Part of a small language model's weights.
Size: width 256, 2 heads of 128 (1 for keys and values), MLP 768 GELU.
Architecture: LayerNorm before each block, rotary positions, no biases in attention or MLP, tied embeddings, attention and MLP in parallel.
Each number is 500 + 50 x the weight over its row's rms, rounded and kept within 0 to 999. Layers, rows and columns count from 0. Numbers have three digits each. The size before them is the row's rms in percent of the matrix's.

# down: layer 9 MLP down (transposed), 768x256, rms 0.263, rows 129-308, columns 96-127
# up: layer 9 MLP up, 768x256, rms 0.228, rows 130-309, columns 96-127
down129 089:427451518511463467517502532459570509511520488597501495408557625491359446468500532557488478433586
up130 097:523527499559557467535478557496582413497419570446510588440487471479492488532518476465513501548517
down130 101:560500548415529476529376558500600490491446567497547420465563557471485472556520503539479519521384
up131 101:482440443508533446501572544443567544396526487555496478492453520514505590495429533563558471478540
down131 096:575531461536507518449482487531485568464516392549455534519515496465518426509486476502540452419529
up132 104:550598495485532479523559489462464491472518607348568552590410554429464536433494383499474550416530
down132 095:478534454541573597484565477497462408524559480560497572474551518492388514371470474569458482503546
up133 101:602534497471543499450455497496492522461433587565509499464510479508513542442630513501539558469571
down133 098:458486489442493490518540459524414467522668541537488548519555477556419516609426517549536497520482
up134 104:494596625547454567480432470471607496512545493482517429503554547521514429610519564457574457606519
down134 089:415478411529510466518543505447537436508498466486523500566405531500451468387488473499431445413443
up135 100:606505479522522406625533522484478515434495501601541441505498600492488446571561519494521449489486
down135 102:468460467462341501495516531496444531486536441520576487446462581555420555450505513462471461526425
up136 103:498474543429504490524460497585553446553514483478485475462461408502525452568531503473465512576441
down136 101:469528468398398511490547504438534432495550570433390497467537517511663538469521527486572425428544
up137 096:508536404559464480397616536522455502537555467501520562439490453508523452455497534495481444500495
down137 095:482480503515520454461496527478566566496454448563456575487490532457596471469495441441445485472543
up138 099:507497605486430499536456413408364587508430504501522476516499538489456488544452561443375570535436
down138 095:555384477469524528501450598411480492521542508578477505426482576445450518435462558547415491550510
up139 103:489556575478549588494457397515513469453507547473520480513366490574451520521518478535579563525466
down139 087:514476469515473490509562549470545513513488461593494437596544505553408548454512571457558503599489
up140 102:483553556559459449520502475459450527550525553494567549528390396499497502441486613510492538545589
down140 100:472371445531553572473565525586539556439527524529549475503477636517297517570410458538490499477496
up141 097:556421497482393506445545500573510494599539542521566566430503454497538526443530459599478538464519
down141 101:481486426576574509568595510445514432475499532443552512517436426471527487475510448509491503433522
up142 096:499467539507390504432506583449447483541457551549441580484469472501586429464450389517548592489481
down142 097:399527501503495481514512512445488453597434527514592507550541413542639472500486577369468491553562
up143 106:496514459486432401459517543337527536475528495435478415476490519551531520493465492450496504509564
down143 099:509577532492473431558540582495498518511555434458445474439441602531390492531469425508445511553505
up144 100:469414493501498480415487413484569422436525437494557545506458619447522506544480481466556531486412
down144 110:504548463447587466482499473542551400507462594563466425515527566466444426447523433456488441507575
up145 104:616523483390582494501461467503492429523432531493477458536508485557557511623552458480516468481423
down145 103:561534445523580478472470427417399468495522528537549495550358546457780465409496521512547492565520
up146 084:543427517509485557465454523469455519471536467454589506542454542395453537603487509459448473522463
down146 098:447552492517490482514483487545494500602463513585530527491473448591459476360451498464489443480589
up147 098:529512514430411499553441493521579497539451538558562464450526399474487535487433550556469393570400
down147 101:588454527553514522500420458490425497434525496540461497510548472531356452486534436573538525494512
up148 103:455512511506471530446443476481520526532556573449447492474470388510461388554498507499490545500471
down148 111:533432597553534510547464540491413454402515504512455523507430562493380490423475446557498439483542
up149 105:576476461511540518565445529489507554527447452565483530465471569399563565549431507504497531522496
down149 109:583548475523474521486516509517561443471520533508490407458505568534510552486582477540539486585462
up150 100:520488518540442471599513491500459475559538491474457539508532475584596441488503513491497533472584
down150 092:394390624492496479505476505478496517454426422496513485491405499469439572506524491461568448514535
up151 095:534486541354450472667431473461530473481534413569514479541552542472541497432531477621445478478529
down151 094:418465520532476543535518458464530497487543482522455560493511522457351513550440424484507481520492
up152 102:479442496524503551498398603395536550397546540559508566479611469504515518433466483445484622456501
down152 104:556530502450451437457600440610530476458443538454502473576607565520522503464467485512471530517466
up153 101:482625449540451469513422544554478456460505419479547465470492489530524508422563530483579454441481
down153 099:512578511521513539531527594514600510578478593529622576532544514523540511496394612519562475389493
up154 098:456497462550454452476535493543536460458532497508507577441462481528447533587480513544493607539519
down154 111:486484447505431492538488464524513563609493437515473449541453397490379447537504470601601460423506
up155 115:488560440452515475536511525451604495423433462559540561611416527500524484459513474493416539463485
down155 104:517527576536429456436541466521625537509439487450509501490464565543461491422520563523409472481541
up156 094:587524501443434526570500537552533467468517586410457502442529509534407520452513472462492455468570
down156 097:444424505549411455462477445497542500533461569562442416481471540483712512500531480529552476504499
up157 101:466485423410497463476626419472547442536514477420501603426623504457448494511468459490437558518502
down157 096:525505547484467475570545426557489424506528558496502503511516488589494463548488490541513479447545
up158 092:541481580524449512550535557411427504510435417412400476527563564443520506582533590524529629505463
down158 092:540553558533540533496512488522584577428587594502518472549505431536507311390533455463544404412522
up159 094:581475540510510547387547426533558571488495477507526555544572514549574493585461583454460478499499
down159 092:482504508515416478515496491538471455428528512477436533574403538522338526409458473408472529538624
up160 104:503613516544531457508480506537560473491390589521512507453521463479523592460525537465540523496479
down160 102:509424531492476449489505412552448481483465577444569484461562539498380519498484603469401399538437
up161 092:478521571500498428397528516581570530466490438520444577405470454524540506507437514527561486487418
down161 094:472574534591542517587476486462530566548484500434456462578412542505582473473550499391425549537578
up162 103:505472387565484454510526525510601554538439513449466497528535404541513489425495430546460539506438
down162 102:537468560557447457432489455581512508549485542563434572541489486398610565492522619461569442471575
up163 104:581425559479526561535580487477518484464470519493500481478441561417536497482499593538493423462505
down163 105:513468483477429547438415502497535415468498422462460444520480417447516432521613502498462607509511
up164 097:569508447405478582493496522553526487455560492505420568485491449459373597433430496431452501511553
down164 103:458559501510537485554450497444436477489417577565406517436515513472414530503507487487583513537521
up165 105:521565475494495549523457653572421466437485465521486579509545483459492456617494531533508492452497
down165 106:512546442491498529395466546479547450570412341474566451540510481441497573593548509465362535556549
up166 106:547455475533502510441405557456473509463548494444497487452454539485528490530424462529496499514509
down166 114:580508551520501473549533522471588491529550470528456487562387389486615506492623535515481532447464
up167 103:496492422430521515507554581525513536435561513547525516539451600470590539446532491465530480475493
down167 093:570541481466536414475519553468499568515498417561552600486531547485512472485451615415538464518416
up168 105:520444465522521521482573462474486513490523466548534440508449471467511562398528516449523411529505
down168 116:553519548511491593561517463519454544586490458496465418569511493509486518583481464427500404540564
up169 098:573498530495441386461440427418488584448440411534556509533539443529513461483459523539461485540465
down169 087:499534481526407572500534616571442465505480571584502477524466573498339484518525470561455534462388
up170 100:505598540516538523530476523479530500532536483482458540428615427438515535535497468449557548449542
down170 083:454524465502513486552524504582535589534500547500450496406545502459224571500494503568551532498460
up171 101:578479541534564371503546570570527446500466550535487424473510546360468455490534538462435501548509
down171 102:540595394432546529492462410461395491511478399512606443528455507594548514431490471475594563471550
up172 097:460499513607474506608531454463435581562573556496484427491480555503534554440468401488579552510540
down172 104:479502483475506517448507450462541502499402415427528441442521429581556519459518507485356501448556
up173 100:502543575472501431451532489469470533455515555490613540553438519436525550500535481461473480499562
down173 096:561561519463459458494445476479478455499506514470536490507554482417466511426547480613509456488442
up174 095:468502575454435488509549524441451524579504395510540525499493483524515431445543445470554482415583
down174 094:572487603485504506467539476520538593467503547541464469506499609528514474487583470363498562533411
up175 098:557493538477487500417606490446553491584564430512542480428431533522407484480560559511444469585541
down175 103:477520496513538498454445564455460454532495645486585468465460536443473516536444517500453501525473
up176 121:570519423538556510462439553579481501549485521491542568502492510519526529459520530487427449528540
down176 145:500574469548453422469590499600501446462362520496547592608499463509442504464479487510501497559562
up177 107:584449549521490478527497500512486553511503492534535506471401505407456540563392436536514497464515
down177 110:569523482439596456540538459508504456563489569568473560447478563463593522559569417613474393440502
up178 098:526416493366470437538463473539524515573473544524605486447460603562505508491527555450483464467574
down178 098:560434496552500565456583497544532461445594550571340557456530471506357517594369502578548519486500
up179 100:472548517445514451480478460419444494472441644507490498472559470517542577549497445440491447540512
down179 095:557421557524506504534470473476533435434538655552485541578503550506575557464496562545474473525502
up180 099:391491435589520533455574491478490588497462445467517432602533518412502517481466504479468617504568
down180 094:508428503556541514448502571475500432449534557476495447574473523544500437438449555624447471433558
up181 101:497475557460441507516539499500497600520565548496477449527433555383465532527483435541597511589480
down181 112:493463491486516595593533473525491560474484501506464509573528545456253408517549479459493478596505
up182 102:476563561428510464540626432445524480432473516442434512504544495536471523513537409441522569506468
down182 101:490484403509443532606528515498480495563627521503476580566484420495545552540489537501475450520451
up183 091:592510631483529419458531463472431563490528519512491444447426543529516434480454509509588512615446
down183 092:491523552505528548490491502595511437499430613503412500536522453422487530577513461510501488512516
up184 094:569488438440424468512462497438529433422502453527521534446569474519548397473541478443450460529620
down184 096:493448533556498520434535446537430494446475455477551497511541583485467532503533554447506521605502
up185 099:460515528428513504432551538452567448453470426454536487447518561446547423516540468527562458522400
down185 091:503526470433409602493506547505479517470570483505428456468580471523417641520442523513477485394507
up186 099:537675511460514490481472499468540585522507464391437480530496571473523511464487505492511458446482
down186 096:481535474539443489505434480522440563553553580429468488470403508535676578454497545496607435577502
up187 097:570588488541366469510539524591474518472403542584464594487518477464464414533485528487467437475545
down187 101:449479554565533505413470495479506458491514451434589477494476517527509466513569496443433584522514
up188 103:476457508578530467480521428425493482525521502494517471583514520550467483534496510525397490493635
down188 099:621525494542572458485537512521453496522489600491443479520476466524433556537489485463389415551536
up189 115:565449366545573504570496518550556564531456533440524512442503568487455517602525439518600552493443
down189 086:489403491570558352531487531429462527462510580415463548434466482519359501597499513495515581478541
up190 101:540451584517462527473499542541524545590458421446398477449494529572546530491469479468528588544524
down190 090:521423552495380565555651544518537478510525476488429501467501465504501600409494412489557550599469
up191 100:509439573624428457487544554489539491478548495550531475539425374481536503521541502507430529438400
down191 097:493459455479444562455502492504422483469493411410496483503509555518405503473509473554509504656492
up192 097:431533476471448574451522487467378560531515587419514563496504515474419508549468544516479587558608
down192 089:507502479458484456596524456577423447520492471569539469479428436417416551457471524502539576519480
up193 103:543439517552431496480493501595618478421529459497525502499487505416544443530478410494459581500438
down193 101:551502494538467461514519537645462501448518452468597527504456615465481561492499504491511508486464
up194 095:530440578497555546495499526503569501485538512585490408464480495524452529593430376540462497471468
down194 098:510460567524512458463510463545465561602446510430498422485513446545447501467417511509519419483426
up195 094:446625421515342573535546472517552502535475465495471565515571479562467499557548463441519524501441
down195 098:443414504543469443520427539526539563509528517431528575440509454584527528498592460446407464398420
up196 098:612563493555449533398458451514470563489533482425453512583461410393468578519483452580424524472441
down196 095:475452475473529431588545449534511481478488574494443545475535417484499489494496477509514554529551
up197 093:526508432472382440472591519513516472521516475493513465593536480476459531534548523504499538466508
down197 095:481487608527622510490503532521532538406474633511533519474486487617380555449507471499517472543502
up198 093:522515455561435469475583474545444492468540516487467481501547430513559534525512522482488523495432
down198 088:543520493452392446475449422415427502506484468515529544535492463464553584550526524444530515488469
up199 102:507523461537488465441527407570486568546442550524430481515526518517365555520497541653590537458450
down199 094:499487529444492511469482467442441512439455473566608486529433482405361518495513438538529527502549
up200 123:508565519508510493520516486503561565384519537548528511538542566442421504491395541569564543539404
down200 098:525516621482475443527576570465497438537514462591514494501561474512328545573516575480468410549513
up201 102:457506526472515550469410542431483527454544488523452541428518493432474532464510519538444517626373
down201 100:513475511549547521527486449460489488526433528515423488440475562545512544553490525521479503606523
up202 104:573532546542452504509413378511492471442479477498571480519487510488484480550611469525475510518480
down202 101:408529489502571486484446507520456492494497449553444537559504507622326553430457431450514421506517
up203 098:389535538482446468605457489528424506436478565476480527499556549502435554523501486535511541612380
down203 094:503427433528466558534472487508554572436531555495486446422506556482394559516478511491540512584530
up204 092:457462511554400599510495539454476453524436528457562428500533543486559500552566513470446434483495
down204 107:470539548516558528540598564557546524487487451531555517444493492469710603477375485531534496565519
up205 102:485527478471524462460510548497531604494516519418504590489549414626541515509567513505517479541405
down205 101:576463524422522528394466520501510436513535506404527508478501481471355510514530523550460542398511
up206 098:478541547500515544541448474538489415551510412539455525498565512450502489529508481509522416480535
down206 104:536461434536510454568528477490479460502493467363559481515500564469482514583568500544580441474503
up207 104:426547605534530436477476488445440514516455459568513552514482531489567538519434524526400474518576
down207 099:370580485452600520575481532480503522469531511533520528440547520501515501509538437484459516552433
up208 099:553520548473450598517472533556490500481578463500487435469575566478478607484491472460505459490501
down208 096:451531544536478430519520490488448501544468495511502482592524506456653496572541472478460511488504
up209 097:566493526518478518455582510440403555479457477430444477495434463458602479503447480497489458507459
down209 103:541521498559570533407399570473502415515558489564493539524477455540448462466550507447539492606506
up210 101:521542458435550540498546550523447363515500555466511482493422548461438614486495470477473504507525
down210 102:592520518516501547476491530527516453493471552429458463538579489471466538449530521457496529556562
up211 103:567513463474461558418531457524574462538471315538518524408538495537458452544524428423475573469598
down211 106:504504494455492562473498530385453478489397620448418578541549521478477525564446520509527537443548
up212 103:415497495420534570468484547473514557566346552421443538469472522422453591430415520473541510480458
down212 096:538519460454535549476416509498536475530468472520508533394513532474394520472486498495464445447422
up213 097:548519507475575569536520431462426456523639572467472498566482525505483472401603548447467510462578
down213 091:466502448484496488449552472449433558430526454456415543523503464528378542534455455464539523446484
up214 094:544387503394412454436458451489438483462527403460502453544539507556507558581496533526549501476565
down214 093:547543426493558483545534565514589566507488579559469518513531591538574489473513488557447534522519
up215 105:488523534436507475410540466522454544580506471465437461552490386462472542472443387444484416481468
down215 093:510512568471526549535531384515557541494488575550519433491492483444224457552457536539535472549565
up216 104:538517438476454539414429429550549549427517472444513497534441519509539535431479473555542517561546
down216 097:471485484493540494495503564468438628452496474552492548511503509528562545561450452517450483450493
up217 104:492432580501527469492481439469538533478473513528433514493546485512459506576469625485526504447433
down217 097:508541414517421507583505423413560454516509449528492576499604470475507467530521591447418467502490
up218 100:536557624484407571508464500496527486510422521457450451581570496561551465435585624546526484483376
down218 102:558541593473486469460603558387487512546505498453477628552541552562465490554541527422497574461548
up219 106:594580515398548494523550526488580392516453517509557507569449598520541554573475462571404476526477
down219 103:533505537464500489522437578467514487451500459506485449508477446430457504531485555477505521437570
up220 104:512579470507595532482455564561515461521412456496437481491586588519500482451558556513489404537546
down220 107:498493463601525495490440457445521548425538468527499446517531544472687464479532524532515419465538
up221 102:527545490491527542507442594477559447477549495476467514489523533447561440526599493501505411524542
down221 103:502507486478416532454472512472493497521581529572545500466449507516531510576533423585490538491511
up222 101:527523457471447495508560477511452506479499483557497515501495548477529507447418390383511402451565
down222 104:550492560481458391475428404453613599554446569562474397441462638503461564526502494507468435531449
up223 096:368486542588456521450409521447404515414500562479525411622507558546469469445475459509532513535559
down223 101:531525546434562533461526558547521499529504477457462522526621564557355482449521479401492479499430
up224 104:525590586531488502460624496529527531466455519552514463498517480400591448512489479491468548452490
down224 094:507496491524525393487515472512483443459526474509544540415398520473577461494523466536469583466518
up225 091:554537469515498554469516440396453601450461486519399500456490446579536471404383499426456515539570
down225 094:563545477544461551495520444479543488599418436521487428451567448532427518552451464509551404445475
up226 101:517465541640507495532556525475478464488425495623551556588527527544518522557550551410529588551453
down226 106:459516484577531513434548471512542460517489533564505428545494566529524470511582506494485473470530
up227 099:488437521518468514501597478462545611548469452471501427480517519526439405509437569534496542472483
down227 095:562499443549460597445462534506424429463498534475451589482395430501548498510518506435548572484503
up228 097:618499516515535412575476511439421439460451513483486576492451483519562487504529562459484470423374
down228 107:537558498505655520563424479532532396528470484539511534591561543527449545541441509511523473495532
up229 098:431519487505493561452454547496445407463526469646525536503505544393556497542522471516506464504593
down229 098:618550516485509560548601378470513497575428464489433525503514478537434528539520512501441554418521
up230 099:428519501469467581456522537490539466536452458419515567510472511438487507468526574378516498577514
down230 089:532511472526524452494530578480532461520505552478472469452430513671409435494501472470508466524425
up231 101:524528515558567462480553521455499441539446418458477504463528464484473467463582414432496557550521
down231 098:492516501541419544512484466484595506430559502448474499593592580502451534509526523460574465488512
up232 103:485407492507438528488442616517414517490527465512524504530547505513494484591515528501526547423512
down232 092:519472565488518514491545568408564554558544490564407522531490431529462487477474429496459424516450
up233 098:563542469483405480522502511442533512442462436516550386489517498493498452487542490528470550407504
down233 092:429497461553561497511447445500564477589518512452514586464540428528304507469493468569537476509421
up234 097:413443463506461471527570512435468492454445346474517591486382472475536542537439439421496479432398
down234 099:589498578453517424449488506501532485500590476607491469480641534443524530420476625500444582549489
up235 101:527493478481483578506471506561527575474466494525539487552505500522462483482417470462470476552544
down235 101:589475563528471523509456469543492457583590538434431505401563559457451520487510498549466468430535
up236 105:433450450490515487545565477570531512527569534588437456524495535519477529511541498443545511489422
down236 102:578486519448495461523521529513462492430589531472467532434540533493427514595523367467533425485491
up237 088:464554517514524493504543377397499532539401492494529432428535516465470590483480512461475412489443
down237 086:528506545519529560520487521470532521500383552452487582567474482516344422425573498597540514557467
up238 093:508543466446518594450440469533530540459428585503442478506429433491580531492593457495490485438545
down238 095:514456471439501481587583476517496560466538439437576536548515422485407513467517519514514521475480
up239 100:589502475480436462577524546523517577552564478503490512512551575441523464443430563534497477458562
down239 095:507480513530502455579549511471533512531517605500436526575454501559650467550478454558509548540535
up240 101:496491453592489470526465476474514553581512488497484517533580470462432519515514455495484538473496
down240 103:469418506533483449449503511509453486511518492538471520458443537425368526496500516473466484530480
up241 101:492557516537547493556527605506525549516419452461524463437455496529535497578397557484476496519536
down241 110:549538563506497538450483578514658464496447404545521474494500567549580441469516507464452592519387
up242 098:514444485546533582529402514463412529545495408551401453525480495535519499407360574411505581427444
down242 103:438524563458446558506504481479519488458403516432457503418581446511583457566528514503453486469480
up243 104:496510466521375581510501462468474436507593424557495463492493470425454515380446488510484496598588
down243 102:566609469531450416505483492502427589473454503466595516493583499473459538521519435576505480463603
up244 094:525538486540453526494532467559515581481583560448525493424508546460510450493462512439470537476580
down244 095:481378519493499433523448485502515473500441508411539548597568483504609471535520495433552495463511
up245 102:488577515453488587436471465448531531366496478509451521509485464524489540436499378555541490478519
down245 101:540550500534505426490473592477501494540491516512575403449452412494506485452515502535506426479412
up246 098:457632562438489491513561490509513531508558468528427540550578408497508422451497456547443518560476
down246 103:430590496484489484456479552492416448485522520550569512586494465565456480414555383459496427530575
up247 099:474634554388510504535457454420479522465434562500633464509476514518554588466459493574580545497510
down247 099:417412481578586447553486449554564443640594427461451526439468480574540467482514555529480460488391
up248 100:594417389421485489573477559475411499480576528416541497448551577476510467541463520416489540521440
down248 104:511567525472497528487488505647492488519430470532518566519496456456492563546512369496448542470458
up249 101:565379477484428533499425539564543509439495489524554501531501464466500524569421539509504534539497
down249 103:524486539561541486458550467574558611548637449499547482520506542541425500461460423535469533508533
up250 101:532446385437528552401540453507397494604533422467564443503432427486519455483471481433425512495504
down250 102:484506506452467450580470643557503610472461526402568498470596448497592508529539622502483379491457
up251 096:515493502558525591447510500557496528472551512523449476491549556452496486496451485448586412508505
down251 097:501416469598588535567591421479498491510501442453448464517496519550486473506477498576468592485488
up252 091:553476463511354438460478559508433502527559438481484536556514416455443470494461502520453563517443
down252 085:573446436454531542515473475503515514485617521538445429465590560517432532501452484522595506578508
up253 097:514573467516537556491534491461444529433559602523489512427534522572491572440577556571536499507554
down253 103:500486537540469403471564441591479494547483484504555514582475528506640412471484436463492495553479
up254 103:641553587413639489581523486529559565463439578506564512460552504467546517527527482554481603462546
down254 101:438432582491482497567521515484412498461496441461474534491561547417391429536480422536479471521511
up255 098:478531487446455453537519456530652419528585463525584495511481539501516515525531460470466481580434
down255 098:460519433502474505539517535510487482407489588585518496524508532579412499415501563495468475558441
up256 094:456536456435523457535512503545499544427506472461498517507491419514465463508520418555567479489555
down256 100:510508534527499451524512465554504521495424502546467532476429571474401563445499532430431525537408
up257 099:548555541479466499490565499546642590531475503477566490569512467508547480485508428594551489549554
down257 090:357529573393397552560629550491588467478531475474408513573514453540671492480455493465438519504641
up258 100:483581453461437434595501538471554400430554556546512519502502530527481470523482432463492490424492
down258 105:509492475566491516391412585387465425478482506512372536540485449506347457520512500554452506481416
up259 098:499459459457546510500477563599557620466581547475507455513423584516561482503535481505470554501478
down259 094:520456507457461433378491562551495517452474415491428519523385596465371683420480500500576551522520
up260 104:515446460450517488391495475408508452439466540486570495454534362568498516471424529494435522643507
down260 106:517508523415508575537562425443447569377506546549570559456512475607500437486459499561470521616507
up261 100:513667507538432537493520620496488473449452517534572506451499515606474576495463475461490427459489
down261 104:563471511529598458428454492524519489579502585430500538396493510530641451466525470520512522563461
up262 106:585452479498461586507528512501433495448577423497373417441494503528550398557511527478477557524421
down262 105:479526541575493461562492424555437374501445555424481477570539473533339562620559399483525615443466
up263 099:500590528541540546569541521483577568553507537497464578445495556468338566516512488600531485494539
down263 083:586537567454492484400567443537504476470475536487462482558528466484246506513543456452458526448467
up264 103:503463424407583547410497490615541455501561550438457443444527547367488457506507614534501553516533
down264 103:497538483447486477472522455456512506504491601478475534556596473518669450537544436552439578481470
up265 103:513572490426477551518436500464493417433461413515462528535536584494537555424493418525496519489498
down265 106:417551513525471588519489524514454547583544487494637523484434522513551480491513466496460542609545
up266 107:542430463541565460548564483539544560439564578501506525554536562493565415543568563540526523543521
down266 104:614541436483578549510626454568549505536475543535514530491399512578617538566480480479479465488494
up267 096:441489532521498526477612530463513553518510527578431518563577479447503545500472562470541629510514
down267 090:593492501564494482456467435537503533543483485424526567384454532510540574515512519485479435513520
up268 101:477525490575492528411490431456447581478519433544505501497555473525473522440484448475494530535526
down268 098:474503496481477423528504493457516573408528450425549513471543550452415578570467422430542503465447
up269 095:543493492472482635442497492564515540561515565432541559453516552511528460508501568440528460468539
down269 098:516580425435445495557489453441512455411466524544465513529458573553427564434497482478519551456579
up270 094:456450520524498562421489454564481528439519431485534412477510422572533451555433458456406474444514
down270 092:439454502487542457524509424519585486527510519607505407519524492566545577493496434603483486573510
up271 097:506453415405477523475537513526539500391547459489539513403434590472523517508503446505429486520406
down271 096:523433465417502579492507376527543505545512481540452493525484449453544503597526462472367506497472
up272 098:437508530497588478420469450519527495610526594493537481493533508594455561449558420493375473524516
down272 094:561500464487491486504482530528602452434558485499382486453524438490447472482501474439467501532512
up273 097:503519598444570472410525481450541469564481590472461525496466408459480591476446523560452456460597
down273 100:500558475471496512557487498468476608372482488504409453506485469518473504442651478459484422441418
up274 105:543626480512495524463601531593505478485484437539537540500613466517510495414521568478540511554497
down274 103:454464479483452432530518503520457430536495470531523405506385507464587464570583499508515525537437
up275 096:535499504512525516552557548560462470543464508463557609519569562478522518556469538568525506525561
down275 091:521518395526475517425497507425501545510587516484475528412578431473513539445505492492495539545532
up276 103:474438454422475495386487445472599551408588491515432482488499592482514521397402470478472519546518
down276 097:464510516439498507602460556538508533574477511463488533483559502521367481549571499519503465471463
up277 104:547521476436451529477488521487478481470449424550531444507479432481488528553488565386463572493533
down277 095:457556420496427503488480436500550506536489546501543476410489430569391527553458504496475403447551
up278 092:537557495477458498488450465557496445487511512379459448521444516546441452467519516547529512473527
down278 101:534544535497618486506448503546462493462534506541490505466507511540530532524470519473483405547436
up279 094:501408532453456499494477474466491527414445527444496484503343439424418531457432454479482409523485
down279 088:599559358502446522583474489449550500559468493470405403470477473500475455552504547539473544448608
up280 093:553431453477490474491603497531579527470496441449417445513470624395397508617465499462516426566548
down280 087:589601490499565440534580470543477528480485574463512467559509515483384471507553500538557551483483
up281 103:457493518596584433606493517365482446473538501514478437460467451440514489522478484461486507457465
down281 101:424422434409448494403544444476549541449521528417558467546475570480471520441560505520509439518492
up282 096:530492438516424506478483542491564547511520521457389499494540530464523539513579474414468462548406
down282 090:567516491456454452505490511558485483485543477521538460460466551502358584505443560503415589426617
up283 097:364462550393434544450506598446482546514482431442460529501485507510533496520495483492549455588477
down283 102:540424460505534475521455490551476570474426517537457488465525526487545530596451624527482459461458
up284 100:447460484511442526519465518483486557558423552461424524547481556535500485564557496543509529499440
down284 094:382440436472537498474576524605509520461510567537447485506535542406634578562498527418525410499540
up285 095:520486472549498429463525514440475477489514503537527529412486558470499606495506551505383491475442
down285 099:497614585479527480544479426501526481497550504540529500500446538448461400524558454480546469544520
up286 101:515443548452520535470430552542493445570516506471501543525479447536407515519529488506538510413437
down286 105:528542557493514524558493479571467576502505396488570441542546482545485436517423521402496465522533
up287 098:445402496426528476417592513554463541524496557513601485512532474500472530540475496575564441516480
down287 100:469516428587526545523492458512555449443365475493514535602481546529457486511525561445489466474514
up288 103:459497499518524517480512520465617476501450519459474466477471453470530498526549390525569511488477
down288 105:446506514454532506481541505545477609351499679531607510504481565607446434518512528508525557536517
up289 106:413547541508559572520627496549535526478541418456522451448428507457510556445423527479434541452496
down289 111:540522548507542505579534385526569481550428600539582500418558550533500506495536539521451535514516
up290 105:509520480484522499548543454487453532453537540494448391502588535564527580575482533491532489482514
down290 107:480440470479457531425525407487460452492424447501584486461484476513413462503428513561579467415475
up291 097:525527457383443499532499499524578449517441507472511515529560483474512500482496391507470546495467
down291 103:494544565614482480489462487414538523465507565544499408423493504484648574498494457572500560470506
up292 106:475423576565591507541558389497438473516546476461450507489508542478494541476507490550443578536445
down292 103:449451511677526452534575471541454483443472519450493573496532550440309476453502554516422526548465
up293 095:644428510470446524502557609472468636488531483543550601519490485410542446572558500464552493466464
down293 094:408436493508505499497564446444431495529529504507529488491480475476422503432509505486498555592455
up294 095:390461495542523491409532443523494552565537478468489440552498546473488475476515455581564490486462
down294 097:540549554449425542521421524548498471526463423520525538504463474517511487452509522522438544504530
up295 098:394472469456464573441537493523485531524492422527463518550524420524541516498459515554576479520544
down295 088:559542494559496514499502469595503459404493532527454478531540553532549470524535452440518508524483
up296 100:517524467518532394412514426540528510465455518563613411526370465549540493428540561418489515469550
down296 096:581413502591518503454467574474461507528509470401546559554533524474323421530453559506555474527471
up297 103:467632488515573493507488530504572482457384466574562457453504428542502503499596512575464522479573
down297 106:518613525507476570503470590452516523495498406444486427477422543493480398430464461528518527490480
up298 097:541523461558584538522459458449453521502436436456431542617525490423514556469529501484443534483406
down298 096:476466540566510516538459497575526478520540512537547551542535473510492491442530427510532487464613
up299 093:515484557420434477576499474513519547512480404482561511407471503458513459494524511543515430559478
down299 098:475510446513512543500397556459533538491550546527478390475507469421651456482394510451513528400462
up300 093:450481537582505539594538471562610577478452505494435516395548586454497541466474544495490473501577
down300 084:485463419479405409567501504599530565597562472471505456513479523413475444459399553421516521464512
up301 101:552515435451520524426610560480431561534471433472475526517518518536489458534546450583488485576485
down301 100:525482508485418396533543479469502520527456462552524444522493392496684530549493476462580518578405
up302 096:487551502547568475487491439514499478584542514496502517354482448472503481489544505458509491505501
down302 098:456452507550475535559540420553458420547526565570452513503524473502507480437517463440454516415504
up303 101:445516475534415429523487447556433540587478599448465476503470530480526497471474493500617525563506
down303 103:493564532576432496495532436473514566398503530566502455579521500602438562565512553425637525470481
up304 104:531465581486577462548447482460524554502504503595442538492526597414515453512432544600421429435451
down304 108:449473422481458472546448541529496629519526528509436570518459471433366428501498619535516551497517
up305 096:548473467551480498497540492528575444523525506518480437464424504556443515521488498489544531480443
down305 098:530469479622506571521448458520482492513503456475522448402457496593551368535461507490505572548522
up306 090:499509497522567412501443497431434511533446443459526527550472539548489469445459609377479546453550
down306 094:487516478455527455575507584519584498574516573460458388513479511471481531505508485459546513505423
up307 097:466503462458471402425533476458501541542451447527462486513507460534502478500523448467529396463492
down307 100:498555436521417502408512529609495476531468512453473382454463532497495442543504516364533561505529
up308 093:551512444413498486548505462434499541431585488450451563625505490457550549445431538491478493485528
down308 099:530482563576521504452487522501470450483406477476563478578464618456511510565577505627550549566450
up309 103:492434530522499568464447447506527477519487506477520494458416548474504551512538554494431520538516